config = dict(
    num_key_value_heads=5,
    norm_place='pre',
    rope_fraction=1.0,
    init_std_down=0.0,
    optimizer='adamw',
    weight_decay=0.043,
    warmup_steps=403,
    schedule='wsd',
    decay_shape='linear',
    doc_mask=True,
)
Each number is 500 + 50 x the weight over its row's rms, rounded and kept within 0 to 999. Layers, rows and columns count from 0. Numbers have three digits each. The size before them is the row's rms in percent of the matrix's.

# layer 3 MLP up, 640x160, rms 0.109, rows 413-490, columns 0-39
103:505549480579482509496469467522489445516556461545463533567486512386482490525425573478450581385414547558532433410500509472
093:416490538458386501520478501554551460431465576592523535545466461488554493536465567404552483510483481485460578466423522542
089:501564524570569532492439511494468441548451541506434474358477632514514525478473512531567492502502482485509486518482453371
090:559597473495513518534389546565423484499508493467500566474478519498538511501448497465496580581467565465535488547480583444
094:509434392592473561538559552449458412513534581461473535389654518481461484478376514480597516481481490491523521443520490546
105:512528483522478491366551515484412484551445460523521536568452448522570503432475457479519551523537537435515538437505508471
096:478514453510482479503388564518443485517542517520534459410526504418529369509459447518418500528512530464505554437446488530
094:471499511489503413509479555617493551494521519483427510426511564556473314582552467533565552525446491442500495462453430533
105:517519474493493504399465509511449471451578483415523566515572514492458485481428528475408492435491483405511499438553513462
100:514588505526434521522437479535516523494471517562534532535498483459455409502423520412435452489596532514535431458484520513
108:568444457496522478453498542600473500425499479526482460510429552472449494471450506520496532451435472538517464445595536481
102:510536525582425436471508485463542503452502555571417526390501543471534424555534488533492468519562387474539472507526506524
096:548426496511429527438559530436529480532496570574381550460475538504429510566497450580561502565593545466438448451555495536
105:487477480510503505420521540557499552447625482458436488468550541479516563482455498428557482502413482531398482523509497430
092:457440516502514462415437585428508500461571510429441527545507495527623494533478457625474477479406337538502500398431473534
093:435468505491475521468512527478561479478503473443505552530547533413525520463553508498521571446395501533452539374503609415
095:533528423544423505605491471515473407461487451482425573495563517399530495525425513522576452531512519587444457440487531545
095:549455535499490524420515417488520431496507453558515467498470605505543527511420463442430491440474548442494554564538512400
105:458514465471577437453517625529557504486452551479473508474601530511439404556451547560450552553446513526486505418482583474
100:488521544522549499571526468482504515473450520465439490477504509457530544488506456543507497491490425520541500501609511533
091:459499472378585423520487453572498544512560597523473458510447543447481575548442462489416410488458527444557484467483446379
098:577555435484434407512505543403549445527479645512506478545484539435569553547471466477475520458489509514515592546530525540
092:421538459517503416554548546514470484566495491478510460531488497480476339500456514534436465544560566464492460537598569535
103:544445512574428458493561463485478459439492446541576545595480494380509480529501407408424599457479545535581532517552472463
096:449563435556424443477507495530489485458493532588466492533524559385525479449495492389451538446470503517494599413503476463
098:549474470538547547419509487457551424461530471493502530521551461453552522504407516506516550492651558512542584526580520435
102:530499503411432442459371489590583436573543548481560510499609526466504435463575496519399563466428544559522503456544514510
100:624437440436373403423442571546454456419577552456488545531464531470527527549495428468502534428512576506545515444549541470
100:452508515509536554422480483422482507424547560550384385535547567512527491513396578557505478579599411474504521444566607519
090:475516465450542566526492495524427451481486572498480450484428549514496510483463461523554425470503567458514460541532449445
091:494469447476386444433521561539423429509524598504537513427472583485575433496519508569571620544550449491470484441555552495
100:596469477548557463473428614582415492540491491571415522592478504427414486456423451571507493516427551490565470455535505480
105:509447448445437523486476496476445533509536534478554454575522510447452418510404597497505547542502576518492508421560584516
092:575502486445469549501393507545595460485420550513533495510505607523496446473520440593472477524483472493439485495487458539
104:427533520404403458526556614499437439414507535505518473585600453455517461484503609503432603536450528533414527435449519521
105:524535481531356519433547451441529495527534469487521466450553503494445527497539528519439523515463531447453536431498488396
103:616439455493427465512475590537488414416493498546501587555518598457504503532545444465567558547414419472451485511536573433
100:507508466521501520451537575487498570466485557483451513542496602447490482526513533523516551475468499562547474401472433395
095:558522530579521499433475454532506531455599525510495588492442490471437556530545529537489582517541483490484519509545513466
114:536571465497489417468435531533493512456543513511524541595484492443475514467548508554506646517461465574541529440568496518
091:542459446466495414543477463483517489543423437537415638457451452439442481589503454562485511558657504464472488502500514479
100:506478466490492464442555530513448483517521544503466609582545439433492481576492516512533630484486455483485527424449535483
096:447583531530462527482527597527379505468431529472477441537494509548533481506528447600596445474614496476447478536506538446
091:497526470556413507416515478513541372499525509465489551458490478412543463603518417440449516553538456549426492446486496474
095:486498505388455467459456450492487474454562541534499443429563578479450520503513542483583476602489527443505506434410459499
092:435534434482491430429523593540493461515596528482516543497496431438561437577587472570551545562589497492486458517481503492
104:508517450511499433459443516566542434550572526505530607452530500493422478599479477588472602525456356559508494482436546528
111:533482514496483540496471478494439472440555519500490477504523452413473516508492427477479453492577490443523527510559522538
100:527448500462464489546468561517467504533526504491556503438459532492546493517519451610480497457444406448543536422424448447
102:455484434402441513433412523527491394461541517451586425506497532473579413479431479469398457555512482447576574482545571480
107:511530458475403456487519464495550459524530604510517491412550513466544456528488502573461551543617489497445506464493552522
100:543529475497408538492532536492503476513529474518520430585470610492438444462448567491478522558516534531506456382609536458
097:495532454512507524514516608533566447568495534547499537537523496449515425427467526450431505448517441450460499424459497503
105:559495556420494524520517520466437480525559532513516505492483585507456551520496425569511465488434514506438479363478464365
102:458423432503471442465476542487529487527468483540497552622549480483397447455396517489448488527511450500535535399600486496
097:455564452492491475469511515488530476498448567461541432385550433504490462519504447483427483519509468499515564543542558489
094:549529459458417526492517518479485427533481559459447460552578510414488403488494470475480497481538470459466519411489520461
100:556483478502500483481540418515554488545540570480530493529598462444456557495486445534410520505492502496532570504546587463
096:542561489634466447505489459531458500544516495510505645528479456398482457508560552494470564476493436542442408334509504565
101:644510550561477467544499459482478509483396488612466455480410538489540521534539443509524454514510516488450538590560544453
100:568443387400398532450404515573570482485533470565498458610595540462441546432464497483497563421492444419480541465465536524
095:536536536555536511519511449481440528475560575472453464441503541468473545599486539592514436479597518519414490555607552520
099:597482435443561580494473528488409364505509458553422475446528571546566488475401414499463476513521520553518478474602616507
114:468474514488501546465374482671637499390563529502499565529507462480474428542517514575479602473436417418478476448473530573
110:439500437433497470417436489499458427543537527552513486548507529478451437461436505507411527463491489471569506423517565501
115:482498489437508424519495477488475460481559531594522440579453531480468486546361466402446477519524448537576519425523563416
108:510564507499480602480520427444442493507541495575476513486472507559537516459480569593521554409499499480565526556503511463
103:536577454433500410451428571519576526490513542550546533580520458509532401488470456534459528442472381449437504505468469411
096:535432485511529577516530447588508585408538563581497556516508625567508515576540530512576513492557591410441490466517447449
104:518489499531476535448435463582525506559481446545468497503507556478458523450486516489446488467414513548485488469504542531
109:549513474517466580470568510481487472419552467521423452421446521469476440523458416589549575549539442507414577491488493423
090:499479381443502393398465584581566524413611621537463474555480534468474470502474558555473518533419492561504458382505434542
104:514541474516389453443441468484530444540579469494491499535457506421429510581523504479495549542521463535439511464587553528
105:578562516514542455484476513472534517497538466500444476399462493432497429494490391481431510514557502500426462576478450442
111:548518521513439489516458549517404538370468506504421520564501531413561440569519461454561510510438504442397504503444508534
100:560547526462551540434536514446494556468520518529517524553490617494509497496495492519512600425439401513506566446522627491
093:535559459581499525395556423516477503406503555526472424431535495489497521601534471544568462600620484436410543399512479459
101:623571481475475502431476447545484441520568477511505427591478435455385445502453511491448508468521528536490451457622466574
# layer 3 MLP down (transposed), 640x160, rms 0.0928, rows 413-490, columns 0-39
111:533527475517410551479463524465512463462590464591512461491545567586500528449504434445507508519459511420476578501562581346
083:389490480424557560446600541501392475492649437501543527500467498502468519481527503419546496539484648486504525477553471447
087:544472523512546467426501461454463446612591520519478496561533528594531490520460462496564579507445500500505513466462402609
079:483453568544460538473564457454544531490429503501509476496545394539511494569538537443510452498539457574478481531531474447
087:538549648549481545476580480566487491531441572513522537474445471536466533547619469529459508460484569495479436527438393550
109:373495487562499402574516499568481505458503434516506587525551473439574449487429498429517458480532575489474470598491603524
093:533433501545510427501504522558468557463405484505585591524500578404416469495480529529438458475459584534417522384471571520
087:584417453488512512495509538486496508541448476435576567513496491466472525446520501523557518372462520439564455514574461487
101:414544504522572533442459489543490481430390500423615500527490528434478552536486416547546532533436539404436569523450591503
100:592518572457470481603481502547545515495532532476511441551424523440500421440510466448546426472470445404569470496365490552
118:476522404514423436445582527459482545457548569483450423440496494499513505549568433451423520467529420484547467506599516490
093:387496573461538512506392533589540476452524522541484527575445480516513509468456573493571522535492544525493412566385476439
089:547473498349488496604571548468455526451455461468539500540479516546477536537514536412432436444429470499427489536463543541
098:384536514503465421624468494435523422454557496545457464519541496489467554455541567549406482523444498520562567582532542533
088:470533502560542652488526475516438422466503401552525492515459433526410522502465531481496434501488544618570512537476376467
082:420461585501382536485463473547493472523457545531586463477531477592526547465495508466414441489566520464556509567484566463
090:446466549629481469445531511561469550453452554489538539485538565424488457488523548434528585484490598438458435526535559527
097:540444501488458570480356562584406494484404530584480479450475505442454485619471535546590481485486571497432494515408595445
109:515614528486469465497508525456585580465471529581509532512451453456560478497551487546498509419515512608481442430469523576
102:484488561527494587459485436512565554500489558437582482520503506457470493493447418438455435464473628422488536478493523385
085:453486512444555584509398509522610482470451571537531531474499468556518507521580532549512464435555582479514547592511468621
097:466470552477646438545494439527491478481453427480516497543493502544427499463448466486485486506496439557567445503548427542
095:474488391483429473557461471571394539498499483554440385551424444570536529463443577523534454499562507533465411422524507541
102:485448519606516497532486454467462485438486464418494501521530488511478559503498479485438589399523539532432434519521477587
131:673482479456504514468507400422490571428496476493494611494471562486360527519542484469574524525527439347535524452499483498
088:520560474512447564453472501527467553510426492480438489590481501552509523591607441521438468570398529519467543456462511550
101:510537479536478477487530550431599483472454534558438484517617521453405403472395514615560539507541551476494504386533601490
138:543474510526449487531426564522547452491475523487519500443563596507558447473536562496531556526431593473489474523513561514
098:484500516484490579471503454478486429555507555480486564626512554491502415492469422485539442512524499415493449549468405543
082:531521555418546661468444483431544562481419500574461436474602424473512494486525504514419472482477473481523548536492576444
098:505507516492418450558484507560456427478532532413537476496467612567493468491523496525453495540490491462549483456509629441
101:503453515600475567583424489450428535500520418473443519444457563491499443503449501525561499578528581566502374551510470434
103:507499578443451549485514472437527499473467579525478419493399536494459518541505523503509429485544530465526599498497514453
098:516468461435489493467487530550496478509471514561561547492578536520443418472502405456490504477563509537528544583496599503
101:435579473506499543523487495426525568460404600503474529414467488386500534507471560519574504483555564423465506529446507418
102:418393453493520551519397452371483489471543510501452464479436508541591546571570560476489487489460458550486537529443412548
124:433581514531503526551499460527461477438496489552487449482490565493505490524519446380576422585550536531535495531416562477
089:557547512523511544554494473542559441460540465557536435544488497564440425428447454581454536416541457539542497508383498458
091:478632558499533567600559525412485569483537426524473507449495436500443546470571461478473474525482519465485480608425485527
115:446486466589478534468459522542541522480630594504391525485460519451419473562590636550590528474475394518543427491556551593
088:468594580462601453494515460596469482501573525499528503461505540468516495516366570420480389530493468529537444533507402608
096:459428527430396522479529578444525529459505551549472568476556510529512475361459504528528461493557514491478491464400568420
090:516461520545545404564528454498507612480573496473612487496503484529481456432531541487533480422462417443452495456433546532
088:514469586615590451504528554476510530492470449439516440470405456559593496566546506500444433465480506562517564528468415492
081:471513510552499531457394396460536530477550495564458450454394451510562381573553568475499475449515559466541497457581529464
088:466516466494491375457493394521490527561529439536534444475469592471548595489561492574490462469463510502608462472517487616
098:432574416491430589470562350450384482542556525525529497537536571577526458530573576545547498498470436494503507538427480449
105:586555512535438564478503448464612459587466580496401470573512535438536429432497462482466561506444468510557496487445504529
095:440530498561523497485461476493492491472513522474518502551592468485455460518412563443562457460460553469497468514608553480
102:485580544510543541386610409447556560491530490519473481548501444565386499421430472563464519463513539428480528486448441552
123:593462414546402532501556460571535551515562549547436451437533566479447510440482537499473526563532454473446585459514482368
099:569517520459494513520500508461567494562550506464517487488471552531500467479526433479470545453403503490520563521501447528
093:508476426511402608480502495427470455496485511560555444555592534526411499480493465482534443530555554507426517591517494429
099:524515518495446517470478542488520526531507467550449492487485576436527425530435451491453413481469534525492486358554426562
098:473370511466452375571503470477502455447513531452483540625497534495492414508517492545468500583524453459497458418567423509
092:621488517506550449572525441529469505480407534515482513568447508459549474508439554546413423532503565408480487467506514512
143:481415549472500540435495505583501525449536450479523521546450583472490469484576484473508518591403498444410488462593490561
098:523477524526563452548469396492463500462448419443489477483505395422569489480494515574473452455492409512526516490485574530
091:460536452465516532469476438431432545572624544582472591485482579535511423456491512493556438513602492408522513539596503470
096:536524438447428438463544506493559385615495503539497536435529448509437514443462458500476607453506578514460454576516506490
094:543570545452515542489368549541511483488547456525481539444513572453525443550486524533599395543458574527473486459514471543
085:484482481529448485558475406482495543469406563513536469540524345543484584511477605524471472560518509481430489500455493546
095:460510523498528536527361604501470448528462446477495565502538503584543526488661533523544489585413501516506493514467470495
121:571437519447480455446483512621505458508569556499447535513536505401419509447442493534466544545555503508501594449425549444
121:420441538467479556552454476518499423554623504528544548582552485533509507493483397488540573394401557438443438549466496465
143:431455500448450528537468527404457581539437510466373439495481505599534453522484512499493455562582451543563496458570520500
098:429520477579402506484424530516522530481374587446494507491451558543507508601534574534466572507487513457419507484516547515
098:530566487438545446546561481515528575434554483526504440586424470545449498439496408448541515522481489533521512469395474458
095:491479579617481496520470501464514556384576483466618517377493487602531525425505488486528603441512531554480468520493370581
100:434566389577527460466557578401437583401455569489503539428470544484475578522474460590454492396597522556474541446457507579
112:551545486598456510441486450518478450570493471503452457468545472565502523508480453515553545543531469456462549504464486410
103:544511552479451445515545561554519447504467512545437489484465528431499491479432429511511504490511577485428519488526531501
093:541503531484494421496505473443514462577512499448457491561473511512464573459565434353343448494445476492653462495483538428
109:497499420445392624468507583465491501519536513404555577574506558495532532558566509516493442517540500476550421431521524427
106:405597529510406600580419577395578493467501548484497478556534521537491560502593511583534515547543477512463542565400484493
092:455500494432447462506452576555454578471454546454481531496479536442626529454568508523502488596459446536548523528476593433
091:489394510505560456444486489507437460569468510552505520617489521555621509459540540383550517431460535515493430553571443445
098:483606476454488579542466450534463492437527444486407480487547505550455505505431441393519489536484512528535503532457506511